config.yaml
d_mlp: 512
norm_place: "pre"
positions: "rope"
init_std_up: 0.03
final_lr_fraction: 0.0
train_tokens: 478400000
Each number is 200 + 30 x the weight over its row's rms, rounded and kept within 0 to 999. Layers, rows and columns count from 0. The size before them is the row's rms in percent of the matrix's.

# layer 15 attention query, 192x192, rms 0.0596, rows 0-27,32-58,64-90, columns 64-127
120,223,182,197,205,210,223,192,190,218,214,168,207,175,158,237,208,256,231,198,191,181,169,237,143,230,193,145,142,205,159,137,227,218,197,138,199,258,223,187,171,192,158,189,164,166,216,210,212,222,171,197,192,209,222,159,216,216,206,157,153,223,179,212,246
112,203,180,187,237,194,189,217,166,188,230,187,221,214,220,186,157,192,214,224,231,237,161,251,231,204,193,206,178,238,187,274,245,223,262,213,216,177,162,183,175,212,199,173,297,184,168,218,178,241,208,213,205,197,131,204,132,206,169,186,188,169,172,170,183
098,226,225,243,185,301,246,178,193,202,193,149,215,153,223,190,259,175,182,170,227,178,208,156,216,163,230,138,209,248,230,170,205,207,173,174,186,199,137,229,204,152,180,206,184,202,244,224,207,204,245,194,225,203,191,123,210,207,223,197,182,232,175,171,228
090,206,197,215,111,238,228,210,176,211,278,182,158,198,170,193,200,171,206,206,224,221,221,214,188,131,204,208,156,224,196,191,272,205,175,284,224,183,196,233,259,201,235,225,131,203,230,185,195,195,224,189,216,257,196,196,184,164,185,186,199,153,198,221,204
097,230,184,241,165,209,238,209,208,209,240,175,189,188,208,183,159,189,191,236,177,189,189,216,197,144,257,180,211,207,188,171,206,199,185,250,156,208,165,210,240,207,187,225,186,205,219,242,213,146,227,186,168,180,174,150,152,259,229,156,158,256,209,223,200
096,209,155,213,202,154,177,181,209,206,209,225,204,215,207,162,229,187,210,189,249,194,224,194,246,204,139,266,176,215,153,242,249,205,205,168,155,185,156,190,269,254,208,212,200,191,171,201,205,237,184,245,208,180,191,136,203,271,198,206,210,174,228,218,181
095,215,178,206,246,193,228,181,203,184,172,155,217,175,211,122,141,215,265,193,224,204,206,211,206,213,242,192,193,239,263,137,182,234,125,173,206,244,222,203,230,212,198,204,185,210,265,156,227,224,215,199,123,208,238,198,212,232,174,128,208,200,225,174,186
091,158,201,137,190,169,188,191,234,194,202,232,212,149,193,197,268,244,196,277,202,241,224,208,202,198,203,206,229,160,195,193,186,182,223,192,123,187,144,158,186,150,168,224,227,170,164,227,200,220,156,193,217,179,162,255,208,265,195,234,174,241,210,148,191
123,231,177,252,211,240,213,240,227,164,200,143,133,216,163,216,179,196,155,208,193,207,251,222,201,234,240,138,228,218,284,158,193,215,158,202,205,207,205,186,182,184,193,167,162,200,258,201,219,194,182,233,219,215,226,227,163,209,232,169,202,184,191,166,216
090,201,230,207,174,150,177,142,183,203,208,222,189,181,212,168,172,254,173,210,210,199,137,182,224,246,202,171,209,246,126,216,240,156,206,258,204,106,238,204,225,183,208,232,248,187,174,221,149,203,245,208,147,228,182,141,177,177,193,220,204,203,176,223,197
088,228,160,223,184,183,207,230,251,188,206,195,260,162,181,242,209,178,199,151,117,232,158,185,210,201,196,207,154,200,238,237,151,180,223,217,200,291,203,214,176,216,215,239,174,200,216,109,174,208,195,198,203,230,148,233,195,216,195,193,254,185,219,221,187
089,226,206,212,194,182,253,182,183,191,174,200,225,209,202,233,159,154,174,225,242,194,232,166,195,211,191,227,182,199,224,148,229,220,176,173,221,152,198,238,168,169,176,219,232,194,216,210,211,185,157,151,166,205,251,182,248,204,195,194,226,226,153,238,197
100,184,233,203,265,217,179,207,239,229,171,245,202,210,186,188,262,195,197,188,193,221,216,212,180,209,184,170,198,189,148,218,195,188,254,201,209,191,214,196,171,175,216,234,269,144,172,232,128,220,194,251,214,189,170,271,236,207,207,191,165,172,202,134,217
106,236,198,213,199,167,205,151,225,212,178,218,189,151,211,229,221,227,187,226,195,187,215,234,222,230,187,200,282,192,182,211,182,171,192,190,222,177,163,186,182,208,172,209,195,178,255,205,224,222,226,139,162,218,259,212,180,240,202,183,247,219,143,199,213
090,224,209,231,179,192,177,178,208,197,240,191,182,174,196,179,245,208,191,153,156,213,207,219,232,195,183,236,246,263,144,230,153,162,138,140,211,226,265,193,251,244,214,214,211,216,216,187,195,268,248,145,172,202,222,253,213,207,196,207,193,200,219,196,219
101,217,179,199,138,180,170,190,213,193,205,209,229,246,224,191,222,130,206,151,202,218,173,181,196,149,159,214,206,221,225,263,195,230,161,216,183,198,154,215,222,234,160,187,250,215,170,209,179,182,205,186,212,156,164,222,223,196,193,180,229,272,168,171,199
124,203,154,193,202,171,189,151,179,198,196,205,185,200,197,186,184,203,167,173,232,216,185,190,172,246,202,222,175,247,122,208,191,205,195,208,207,167,239,201,200,161,203,175,158,203,197,220,188,200,267,218,187,203,159,249,221,189,233,173,221,189,214,218,111
108,215,257,179,210,219,205,195,244,249,118,164,232,226,179,163,202,183,121,192,180,206,235,168,179,200,236,150,234,198,181,165,222,190,182,155,181,201,204,185,207,214,191,233,192,228,216,220,225,212,225,201,186,186,182,176,187,183,209,141,154,238,233,196,232
089,191,175,229,204,143,239,200,192,207,175,221,227,205,211,232,221,207,187,204,138,175,172,184,203,229,221,187,242,179,223,150,185,151,242,240,242,150,220,207,221,183,224,157,203,189,210,186,184,190,226,214,171,237,147,213,226,254,200,220,206,226,242,228,231
098,227,213,187,197,231,169,207,207,158,225,213,226,166,265,205,249,155,193,237,187,217,145,192,213,143,160,266,190,214,152,186,221,191,250,152,189,179,203,199,215,266,165,216,207,209,168,246,258,193,160,193,180,203,209,189,208,193,186,209,219,174,187,232,215
093,258,174,222,233,191,249,190,195,191,176,258,182,185,192,238,282,202,194,206,170,142,251,220,269,227,182,212,255,193,217,219,166,176,207,187,226,195,172,183,186,218,182,201,232,194,242,187,196,175,228,173,189,210,231,169,229,165,202,253,232,159,188,153,187
095,255,196,156,197,176,184,180,196,213,191,170,182,204,136,227,187,191,202,175,202,237,234,203,205,205,231,181,246,174,195,200,181,205,205,207,201,217,228,183,190,246,156,220,182,181,188,186,97,207,202,159,224,211,202,172,195,215,199,198,178,238,208,156,267
100,238,154,237,187,218,214,206,193,212,196,178,229,236,177,158,213,217,219,174,191,188,227,175,181,195,167,218,167,193,193,224,226,273,184,181,161,198,213,242,240,229,202,213,166,171,217,159,228,215,134,216,246,163,217,149,233,250,188,177,216,215,219,198,216
102,254,164,212,271,230,207,196,269,183,199,193,213,211,191,204,203,245,205,176,222,192,235,181,172,256,157,259,196,180,242,161,188,201,223,150,222,236,227,208,146,180,216,174,226,244,216,189,226,181,194,215,191,166,203,271,210,175,163,206,165,243,216,201,247
097,137,221,144,205,213,182,241,157,182,177,178,254,232,159,212,163,211,209,188,188,196,135,203,217,247,234,168,172,248,216,179,222,206,190,241,208,248,195,208,218,148,190,194,180,195,218,208,198,213,199,171,233,179,155,185,175,222,139,137,161,171,183,236,227
097,233,207,247,146,167,183,198,212,207,170,182,195,128,182,215,257,202,235,204,192,212,220,241,188,259,190,221,179,217,230,154,185,196,208,191,237,179,147,207,154,183,186,223,222,200,185,229,185,178,254,223,241,138,177,238,181,154,175,219,176,200,248,197,172
103,208,216,226,206,154,162,162,249,256,205,174,251,174,206,189,224,157,217,245,192,175,223,179,275,190,143,186,221,254,187,237,238,206,212,163,192,180,142,233,197,217,150,230,206,195,235,209,212,274,205,195,173,248,199,191,225,241,246,237,232,182,134,176,161
108,198,187,247,180,237,225,204,187,131,178,179,204,203,214,217,219,194,162,166,255,194,246,212,179,175,226,232,210,186,255,152,188,245,190,193,237,194,194,171,178,194,150,177,219,179,225,241,206,170,218,224,212,242,224,226,179,227,212,195,162,217,177,157,207
064,148,234,179,166,166,188,171,234,236,187,197,196,204,260,164,221,126,169,200,229,173,222,168,214,238,197,121,224,174,197,246,219,168,258,236,186,161,252,194,210,228,256,195,181,253,184,210,217,213,146,139,168,197,187,234,216,215,158,163,165,226,176,239,211
082,250,188,199,270,184,176,173,206,197,196,230,201,208,220,210,193,153,247,206,224,226,167,229,192,175,164,208,238,176,238,202,151,172,226,191,214,191,202,192,157,194,210,184,182,173,171,190,171,165,239,197,165,202,193,165,151,185,183,209,165,172,144,162,218
092,248,209,196,180,188,223,176,216,236,196,227,228,192,235,181,135,180,205,160,204,260,178,181,251,166,210,194,219,207,166,198,175,217,247,192,224,145,232,158,152,253,234,193,201,200,200,197,148,210,206,154,231,205,196,205,154,159,201,264,182,209,136,210,213
092,202,216,265,155,198,213,227,191,216,218,212,177,212,226,188,200,202,233,229,225,241,195,148,195,158,177,210,227,236,105,237,216,190,206,216,194,158,249,201,186,208,204,232,253,203,225,229,127,256,174,178,196,217,201,204,170,169,191,222,185,200,181,210,188
097,188,272,187,112,172,225,195,221,159,207,183,234,203,210,188,230,167,201,234,156,250,193,172,237,239,264,199,229,199,189,203,177,234,127,156,206,164,198,210,205,191,236,192,229,221,226,185,194,170,195,158,149,211,189,177,207,199,229,235,212,199,137,183,206
101,207,278,206,180,171,184,174,177,245,205,224,209,220,240,196,166,194,189,154,226,243,168,127,228,201,207,196,247,206,122,216,199,240,304,176,167,193,156,169,186,278,226,244,214,212,201,170,185,206,187,160,213,174,181,208,193,180,233,219,184,188,174,217,175
119,158,210,199,264,263,223,218,201,189,202,175,179,226,199,241,187,207,199,175,226,184,240,229,196,211,191,212,212,162,234,161,217,181,136,199,202,250,247,238,219,152,205,178,176,210,203,201,152,181,196,232,187,170,247,213,163,244,172,150,216,195,209,218,240
093,266,270,216,232,214,218,172,196,234,190,200,144,229,172,172,165,175,217,173,237,237,225,177,245,162,200,189,212,158,136,175,238,209,243,198,184,198,202,281,212,244,189,198,179,212,200,165,194,196,165,230,189,177,227,177,228,223,199,203,177,226,209,202,237
104,191,167,182,168,203,160,182,196,131,207,201,204,162,202,138,162,197,211,144,185,171,173,161,197,235,152,212,166,172,222,199,175,231,179,108,183,146,197,168,224,185,197,210,164,192,195,172,267,242,209,162,209,212,231,197,219,201,175,236,198,234,184,247,183
119,233,187,199,241,215,195,192,240,178,197,165,208,179,198,184,177,240,202,158,196,221,201,148,192,254,210,207,193,204,200,168,226,192,235,237,168,216,260,174,179,198,264,220,187,239,195,175,223,217,195,225,230,208,192,213,194,160,145,202,197,225,232,194,255
118,193,216,203,161,196,198,173,171,230,214,144,228,153,149,242,192,180,208,237,186,194,169,209,252,179,215,156,173,232,163,194,268,177,177,155,169,264,169,263,225,216,197,234,213,209,237,176,192,221,199,185,170,201,187,212,227,183,235,173,234,187,196,240,192
133,203,182,205,263,163,235,205,226,173,238,145,230,244,164,201,172,172,175,274,235,199,210,173,211,205,198,212,226,213,216,129,249,191,182,212,232,143,199,234,162,194,264,197,202,206,235,200,211,201,204,188,185,198,224,220,262,185,183,168,184,213,202,207,254
138,208,220,166,247,203,185,272,185,186,212,225,155,218,174,167,262,185,237,173,176,222,143,260,156,247,174,206,195,143,224,205,200,171,209,234,241,233,233,204,216,231,199,192,154,156,154,170,226,210,183,165,165,215,213,253,188,209,217,228,169,172,250,201,180
136,254,218,264,218,192,202,155,202,252,247,244,173,183,178,126,204,214,254,179,206,214,222,207,189,234,180,177,168,157,138,241,211,197,235,137,190,125,213,192,193,165,159,193,182,201,219,170,219,231,177,250,202,206,235,116,160,172,249,215,168,221,202,216,206
117,132,210,211,169,246,178,218,231,239,259,240,165,205,194,234,222,165,211,231,233,165,111,233,219,158,141,222,158,214,189,237,180,191,191,212,236,224,216,201,207,229,173,219,144,199,233,205,226,234,218,170,189,193,216,224,162,225,249,217,182,132,204,239,193
138,251,168,173,216,163,229,217,196,196,163,166,191,173,235,183,199,200,202,187,198,185,231,170,204,205,261,185,190,163,176,183,196,198,180,241,164,35,143,195,224,166,186,209,220,253,149,234,208,206,195,210,213,186,182,158,264,222,224,135,216,199,229,197,184
068,237,169,156,166,196,188,166,207,230,178,213,182,211,153,253,200,244,195,132,222,182,190,150,189,169,197,223,257,189,203,213,247,206,214,154,269,201,210,172,208,180,245,191,197,197,209,184,163,187,206,179,214,225,215,208,150,193,184,251,138,187,236,223,172
071,196,219,187,162,235,142,126,199,203,182,199,228,185,199,235,220,214,209,179,220,194,224,200,168,188,256,171,149,167,201,172,186,151,168,203,238,206,195,208,194,136,190,159,201,222,190,197,198,177,222,179,199,198,174,190,210,169,157,246,190,224,211,195,190
085,200,235,198,195,154,196,146,232,153,230,196,182,200,172,216,126,205,161,98,236,216,202,188,181,263,180,182,228,178,193,123,215,177,211,168,260,208,187,192,229,173,230,173,204,206,185,221,133,173,201,221,192,174,135,172,197,229,237,186,202,244,201,233,238
087,180,241,157,194,169,220,97,215,194,186,225,174,202,217,202,212,164,192,211,203,218,204,192,294,217,216,134,280,279,190,219,197,204,217,201,221,125,224,174,171,259,188,181,275,213,202,197,198,209,215,187,203,172,201,137,191,186,179,257,148,212,134,191,212
093,153,195,202,228,220,143,139,194,202,247,163,191,214,217,235,221,158,155,201,209,210,237,181,213,166,170,215,202,213,231,161,201,195,229,203,222,187,171,192,197,193,201,154,209,173,173,266,200,187,223,172,204,154,178,170,203,269,241,196,170,241,167,238,213
084,205,169,202,255,207,200,121,221,233,197,244,221,246,265,207,169,182,206,208,247,232,198,178,226,186,211,178,257,199,148,173,180,183,232,180,205,166,243,208,173,229,244,197,182,208,196,203,171,158,201,203,180,166,207,177,212,220,248,178,144,212,200,215,220
099,189,167,202,147,208,182,230,214,199,142,246,199,217,190,192,170,246,201,134,147,169,154,188,173,267,205,215,142,162,221,173,201,185,157,192,187,318,176,267,227,207,200,181,205,245,202,143,213,215,173,247,238,205,226,192,206,206,183,209,256,159,195,207,200
128,262,163,172,203,254,214,178,181,174,200,248,162,194,194,221,217,174,187,227,213,239,233,200,245,192,195,246,159,140,235,152,218,153,208,146,222,271,221,170,160,233,161,185,224,237,150,200,206,187,225,216,207,170,234,206,186,191,139,274,185,180,212,162,198
116,234,173,164,177,200,220,209,203,207,221,162,167,251,193,184,202,238,226,205,223,234,225,155,244,190,250,247,211,152,231,204,214,161,208,228,224,209,236,214,268,204,207,267,246,141,173,209,155,210,181,255,178,244,196,212,205,190,200,174,214,228,218,228,226
141,223,207,215,191,131,197,204,191,206,234,170,203,161,199,201,190,167,239,181,179,190,169,192,208,195,175,206,214,236,109,223,211,217,259,226,230,195,196,222,168,238,235,279,198,165,234,199,214,212,195,196,159,218,156,187,228,146,212,182,200,148,217,234,190
142,237,233,201,191,231,211,178,220,226,211,202,177,202,191,163,203,183,212,259,210,202,210,239,220,189,205,218,214,240,188,194,170,212,204,200,181,133,187,141,181,201,173,209,163,200,199,190,237,198,248,147,248,192,183,213,222,214,211,197,204,268,221,155,180
079,182,158,206,216,219,201,216,231,163,223,158,257,221,188,194,239,193,199,193,210,151,216,185,206,177,173,237,237,197,221,209,170,159,123,185,190,212,225,183,230,217,243,176,172,142,217,176,149,146,170,182,226,199,192,186,205,211,181,213,236,244,240,247,141
070,210,220,221,145,192,192,192,216,179,149,203,177,162,227,219,170,179,146,251,201,259,223,136,160,214,185,218,171,228,169,117,230,165,165,207,214,173,174,196,198,148,192,202,169,169,195,192,252,197,234,196,196,129,236,197,195,264,237,221,205,186,214,189,215
082,221,175,235,203,173,182,249,203,211,154,175,218,233,253,199,160,258,151,259,204,151,216,185,163,199,189,161,187,170,215,188,179,171,174,141,259,207,159,184,208,187,228,163,196,140,166,182,202,210,194,199,196,197,214,195,162,171,241,191,201,223,197,201,175
077,220,196,183,192,184,218,157,233,210,273,197,171,184,176,179,237,174,182,121,219,234,141,196,219,232,171,153,168,230,154,187,218,198,229,239,185,150,225,209,154,218,188,195,237,229,267,179,224,192,200,204,243,207,214,247,224,230,201,209,181,183,186,200,245
078,178,181,188,200,192,203,234,174,232,207,226,178,239,232,159,186,217,174,225,176,235,199,191,182,161,249,208,217,186,232,165,214,223,219,140,207,217,200,194,234,229,236,170,206,153,191,169,185,214,190,135,163,180,212,232,197,188,224,213,168,144,168,235,241
087,182,223,208,189,180,202,177,229,157,206,206,225,237,201,205,209,207,215,185,231,172,238,212,199,184,184,162,168,171,168,250,190,174,153,208,225,167,202,197,188,195,195,260,212,218,158,213,223,195,236,246,285,227,199,206,164,231,209,185,209,203,208,163,184
069,165,170,200,184,185,196,168,191,229,218,163,204,193,197,198,213,164,142,221,166,187,210,209,215,187,170,160,183,148,184,211,192,162,142,185,178,192,204,239,195,204,206,216,163,198,268,140,221,239,191,245,158,266,209,246,208,195,224,154,169,232,221,252,158
078,196,226,206,247,218,232,207,204,210,181,146,183,195,155,179,226,151,231,141,215,191,218,226,178,217,178,187,184,200,139,242,215,252,144,235,181,169,176,223,176,163,200,255,242,260,190,190,207,188,215,210,265,249,212,198,228,185,212,200,227,208,209,177,179
056,173,168,133,194,188,174,235,194,163,221,192,223,194,237,225,267,151,210,233,204,200,210,241,147,232,165,208,203,169,187,183,148,163,178,169,221,245,156,157,173,197,202,239,185,221,147,193,194,199,191,205,181,166,237,180,173,168,176,228,174,217,162,200,200
074,242,211,221,217,196,200,220,239,189,151,229,192,188,208,154,126,221,194,193,168,259,175,186,168,219,233,175,175,220,192,148,237,206,212,199,193,178,251,188,254,234,233,153,176,245,171,203,211,196,202,162,147,159,237,209,177,227,190,166,183,193,200,206,223
079,190,198,221,204,242,198,167,226,199,185,204,172,194,234,281,232,224,203,197,181,162,205,201,235,179,195,254,205,191,178,211,231,156,202,220,220,197,197,189,153,222,209,219,207,210,187,219,293,181,225,200,291,200,154,201,247,174,235,173,201,182,185,194,182
100,221,179,204,207,175,206,201,191,202,147,240,249,226,197,210,159,208,213,243,158,195,143,156,205,176,211,228,195,182,183,150,222,222,246,139,179,133,218,204,227,230,219,161,174,204,179,188,214,205,200,136,152,203,201,208,202,222,177,196,208,207,167,278,226
107,226,189,221,190,138,211,210,203,148,241,187,108,219,213,196,189,185,187,164,159,185,175,228,234,189,146,162,146,142,170,188,163,181,192,191,176,220,189,196,186,224,175,194,202,140,211,192,167,224,195,240,157,190,195,225,257,240,218,236,186,187,182,190,205
100,205,204,183,170,162,237,141,172,133,149,177,150,196,215,168,173,175,176,199,127,208,151,219,245,211,190,145,205,186,174,174,173,136,225,183,186,184,221,171,192,248,152,170,236,199,201,207,192,223,200,202,177,190,245,210,217,195,214,203,195,224,239,242,231
148,221,168,214,178,213,224,215,171,233,230,196,179,236,214,247,209,238,223,163,252,158,189,166,226,182,199,205,195,199,199,208,164,172,188,206,243,220,220,160,176,231,216,198,174,158,228,227,165,203,226,176,140,154,218,179,218,195,175,226,228,177,227,189,192
106,234,197,219,206,226,220,151,215,198,231,200,221,247,187,243,203,227,184,160,248,231,229,193,203,146,245,183,194,222,188,206,195,159,175,241,189,198,170,135,272,187,218,188,198,209,232,210,235,172,187,154,200,162,191,169,235,226,218,180,204,242,253,151,181
072,167,206,186,157,210,174,224,234,209,205,174,244,178,178,222,166,161,255,242,199,222,200,178,200,167,219,191,209,178,211,211,229,173,182,213,166,240,201,209,196,220,222,140,223,219,222,177,189,162,191,179,241,194,164,209,154,205,216,205,185,227,210,209,255
082,200,154,183,232,192,167,155,150,182,194,211,231,224,192,234,202,205,210,237,202,189,220,198,225,279,192,173,210,205,173,190,192,159,151,211,239,242,148,200,198,229,183,213,226,170,205,214,205,194,241,248,251,221,206,143,167,146,219,200,262,247,190,195,192
073,227,265,168,267,250,184,211,213,218,210,174,196,216,221,197,154,197,219,183,209,216,234,195,227,206,234,200,177,194,238,262,229,180,212,216,179,191,175,237,190,216,206,245,160,231,170,223,188,174,226,175,210,178,222,216,162,171,162,129,218,250,205,143,212
073,198,184,177,209,161,198,183,242,213,165,214,190,284,219,204,236,281,234,194,231,191,235,230,230,165,207,174,242,194,202,231,156,163,201,188,205,277,238,177,169,198,235,252,201,165,184,184,213,172,230,228,204,234,174,236,159,228,155,217,202,181,201,201,177
067,200,210,185,259,231,193,183,187,208,207,192,173,180,179,160,229,204,182,199,182,174,205,183,176,198,126,154,194,212,167,176,147,217,181,244,202,228,189,240,230,163,180,210,165,197,232,238,196,198,199,230,171,271,229,224,216,193,194,158,154,272,234,161,149
061,192,160,157,214,187,184,165,175,171,193,156,249,231,204,216,191,155,209,129,219,182,242,197,217,215,213,205,211,212,179,214,186,200,178,172,193,182,249,167,227,169,182,220,226,275,193,192,121,161,237,194,230,264,245,165,198,202,171,210,190,201,211,261,214
084,172,214,202,226,232,199,206,189,222,193,198,236,246,184,224,250,249,215,180,275,170,256,233,198,231,173,233,190,162,174,185,232,185,139,218,232,219,189,168,203,192,189,225,192,198,234,165,192,207,201,250,283,220,195,220,207,223,200,205,206,250,228,222,172
056,220,163,204,200,194,198,210,195,205,221,215,201,153,197,193,158,174,153,201,221,190,102,202,181,201,152,197,206,137,191,180,236,169,203,180,157,214,174,166,202,210,166,153,201,197,189,147,158,268,142,171,215,146,216,191,218,180,228,226,267,231,187,169,220
079,197,195,163,223,178,178,193,192,221,193,268,206,217,221,196,142,224,211,230,153,254,192,212,209,175,236,223,217,217,258,159,176,167,259,185,226,197,231,169,191,212,229,154,198,186,199,252,192,174,188,180,121,187,197,187,179,201,157,202,176,204,171,232,232
076,220,205,273,222,207,192,231,205,213,225,204,205,176,220,211,225,170,240,228,231,147,254,245,188,216,133,200,195,207,163,176,194,208,149,230,201,260,183,191,186,179,205,228,173,208,158,159,224,215,231,268,297,242,193,217,172,186,214,190,165,177,225,174,203
077,263,197,173,162,187,195,158,199,180,183,172,180,186,167,209,225,187,255,179,180,166,167,222,206,137,212,195,159,259,194,234,138,201,167,154,211,118,204,202,179,209,140,230,223,210,217,173,174,225,262,243,168,185,219,176,263,257,215,220,234,178,230,204,206
# layer 15 attention key, 64x192, rms 0.0587, rows 0-26, columns 64-127
066,238,242,216,207,197,189,198,156,214,218,218,217,224,197,237,166,192,253,204,190,189,185,231,209,187,254,239,191,183,182,209,105,240,232,219,246,191,125,225,199,185,183,241,172,184,185,204,213,237,253,189,263,245,219,179,171,178,200,207,237,168,213,207,201
079,199,213,188,227,192,205,186,206,200,189,180,195,242,201,221,156,173,205,275,204,201,207,166,247,196,203,180,214,188,233,217,275,218,217,221,156,255,199,229,232,185,249,195,213,231,203,154,153,187,151,125,190,175,177,192,155,178,194,176,233,235,193,222,192
075,202,136,173,163,201,268,187,221,177,210,246,147,193,190,263,258,195,283,204,170,221,233,201,195,212,206,213,220,227,187,211,245,192,185,224,165,241,160,229,227,206,200,197,197,220,186,165,141,171,178,234,132,185,211,198,169,242,193,205,176,178,196,199,169
079,232,211,193,162,219,174,188,209,190,172,179,195,181,251,270,181,240,146,192,231,199,183,229,225,207,192,208,194,138,230,187,223,209,219,230,208,194,149,171,160,192,205,241,268,164,227,173,176,177,156,264,192,225,252,220,212,178,230,205,200,201,210,210,199
087,167,204,184,180,184,161,184,209,180,224,240,240,187,192,223,197,178,190,229,193,160,217,234,210,225,196,215,218,280,194,190,156,199,208,171,197,273,189,172,219,234,228,211,232,232,200,194,211,173,187,196,190,205,190,183,176,208,189,165,178,244,161,239,178
087,217,154,201,153,254,198,170,224,259,178,176,174,214,239,248,180,189,213,134,241,199,221,197,237,205,209,228,182,189,210,192,216,199,249,252,209,227,169,205,169,193,124,205,223,196,207,188,179,162,178,234,200,204,222,183,230,226,183,189,240,175,236,122,205
105,178,224,197,206,213,206,247,181,264,188,203,190,188,171,150,233,202,246,195,212,215,191,240,141,193,183,181,241,184,180,241,180,198,140,243,223,158,234,201,238,142,256,275,177,180,223,245,201,201,229,211,235,212,210,217,217,197,200,197,226,240,222,160,246
087,173,233,219,152,214,178,226,166,235,229,123,179,193,180,197,174,164,187,162,162,180,192,258,236,246,214,199,209,205,267,198,163,172,204,250,228,226,182,173,238,168,166,200,213,174,239,195,244,173,227,228,253,181,234,186,206,183,210,157,306,164,223,145,212
106,197,236,234,177,175,201,187,213,175,203,154,183,176,179,225,201,209,222,216,241,157,223,163,226,197,228,196,224,231,131,180,189,203,188,176,162,163,188,237,249,193,193,135,227,235,201,190,238,239,183,191,146,195,239,165,193,202,246,219,193,205,193,245,228
114,195,251,191,157,187,160,158,220,147,210,209,219,215,242,222,198,207,200,181,278,248,221,149,153,187,194,204,236,194,197,180,203,213,238,141,192,164,170,213,139,187,180,182,227,223,178,183,190,206,202,191,161,183,208,163,188,192,180,275,219,202,174,171,213
119,206,189,139,207,221,194,176,222,204,233,217,224,221,239,205,171,185,166,167,185,229,171,180,190,199,203,220,203,241,118,182,205,182,244,191,190,135,184,215,167,256,109,198,198,240,237,249,185,184,198,184,179,191,207,130,175,225,185,211,184,190,218,177,200
117,205,168,208,189,169,231,180,190,213,211,166,234,200,148,195,153,216,194,217,150,132,175,216,238,218,161,157,191,227,227,202,252,209,181,228,215,149,201,218,235,172,245,189,171,179,239,198,200,200,200,203,186,183,239,219,244,226,216,132,229,201,187,222,172
118,213,274,163,165,109,196,157,203,161,255,276,161,182,199,128,201,203,147,183,181,237,184,240,264,216,170,186,215,193,190,165,234,157,203,216,209,179,215,181,188,213,211,227,196,226,182,163,175,187,194,223,141,190,208,175,176,212,222,189,137,173,217,188,184
119,220,205,217,224,117,176,207,200,233,233,107,185,197,218,176,150,192,175,216,209,243,143,227,239,152,175,233,215,157,258,172,192,152,202,242,157,204,192,159,172,254,169,208,190,211,190,232,199,222,150,280,229,182,263,154,191,207,232,157,168,239,210,182,191
140,187,156,226,182,203,200,166,220,186,221,164,183,230,191,216,241,208,231,200,220,181,220,224,242,196,184,219,196,261,207,248,191,215,188,227,201,264,188,225,214,232,140,189,175,216,219,234,209,245,229,259,177,229,204,189,182,229,197,203,218,158,179,187,181
130,214,200,197,150,148,182,229,217,206,171,169,214,189,199,179,143,206,170,157,204,209,227,181,195,180,266,176,167,234,213,168,185,149,253,147,143,184,193,223,178,219,189,187,218,218,153,239,223,229,229,210,194,228,183,169,238,205,229,177,198,205,184,254,188
073,226,256,232,133,191,218,199,209,273,188,206,231,262,202,208,178,206,239,265,174,161,250,184,209,220,180,176,233,227,208,226,211,190,175,245,186,242,162,217,232,188,201,242,198,213,212,264,211,183,191,216,153,207,228,178,161,230,206,178,184,215,202,155,131
057,207,216,207,210,216,227,212,209,251,188,237,189,201,199,209,234,248,269,188,280,227,195,182,159,167,170,244,174,176,189,258,208,205,239,236,204,179,236,250,189,195,190,199,202,171,142,201,192,171,208,190,172,246,167,198,208,173,167,206,238,225,205,230,216
063,280,201,249,220,220,189,173,266,197,143,213,152,170,250,210,179,201,239,251,218,187,213,183,213,208,228,199,272,210,149,193,202,168,179,202,196,194,213,273,183,206,151,239,242,217,202,197,226,232,165,197,197,195,194,193,196,190,158,200,217,202,207,202,156
079,207,171,242,199,170,237,221,213,212,237,224,217,222,206,233,197,166,174,199,151,167,256,214,206,170,220,252,204,195,141,205,219,239,246,208,265,176,158,189,187,214,171,217,197,251,208,183,129,152,130,251,192,217,248,182,133,194,197,184,233,186,222,191,164
074,204,169,258,201,158,188,209,207,221,177,251,212,253,203,209,202,219,267,192,161,211,196,186,187,248,233,151,247,229,234,241,143,201,214,194,209,141,185,215,226,214,139,193,163,145,277,151,192,185,210,180,245,198,249,230,240,191,227,173,217,215,203,194,190
076,135,240,205,259,179,198,263,190,250,192,176,229,205,159,183,184,175,226,237,182,159,164,225,218,216,134,215,208,158,207,193,128,201,193,177,210,211,219,194,193,227,209,216,196,202,184,186,181,194,210,199,201,201,235,255,163,208,162,215,211,220,178,190,190
082,201,177,194,216,235,214,150,174,195,175,203,179,249,238,219,236,242,201,166,179,199,210,221,167,204,180,148,202,118,234,183,169,224,211,204,194,165,244,172,216,196,209,167,202,228,147,217,225,198,196,267,193,201,236,180,202,261,232,239,156,214,179,178,184
096,171,216,142,251,186,183,246,194,176,209,172,194,229,190,182,205,174,251,234,227,184,145,215,168,181,186,209,190,161,163,197,188,220,153,173,174,132,171,259,242,189,212,203,225,189,195,258,225,201,232,191,186,158,198,235,221,220,213,256,168,193,151,218,181
101,192,225,164,239,208,171,269,188,215,228,199,167,213,181,170,238,151,217,198,251,210,218,207,221,239,235,216,220,173,212,171,169,206,263,157,218,181,180,223,234,225,215,183,240,218,174,210,215,251,219,189,204,202,165,202,163,184,196,248,176,200,141,207,189
108,223,192,168,172,228,193,198,227,191,223,213,207,185,229,208,231,204,180,198,236,187,240,183,214,263,184,208,199,147,194,170,199,181,184,203,211,251,197,131,199,204,209,203,234,205,166,224,162,162,207,204,177,163,151,211,188,187,201,230,197,188,258,142,180
107,231,210,208,171,190,187,162,201,236,181,217,243,162,216,209,177,211,187,217,232,185,206,185,208,195,197,201,183,255,212,154,226,223,235,171,182,206,145,195,150,189,196,191,228,179,230,115,189,226,193,203,184,187,152,227,236,188,242,253,164,203,190,226,216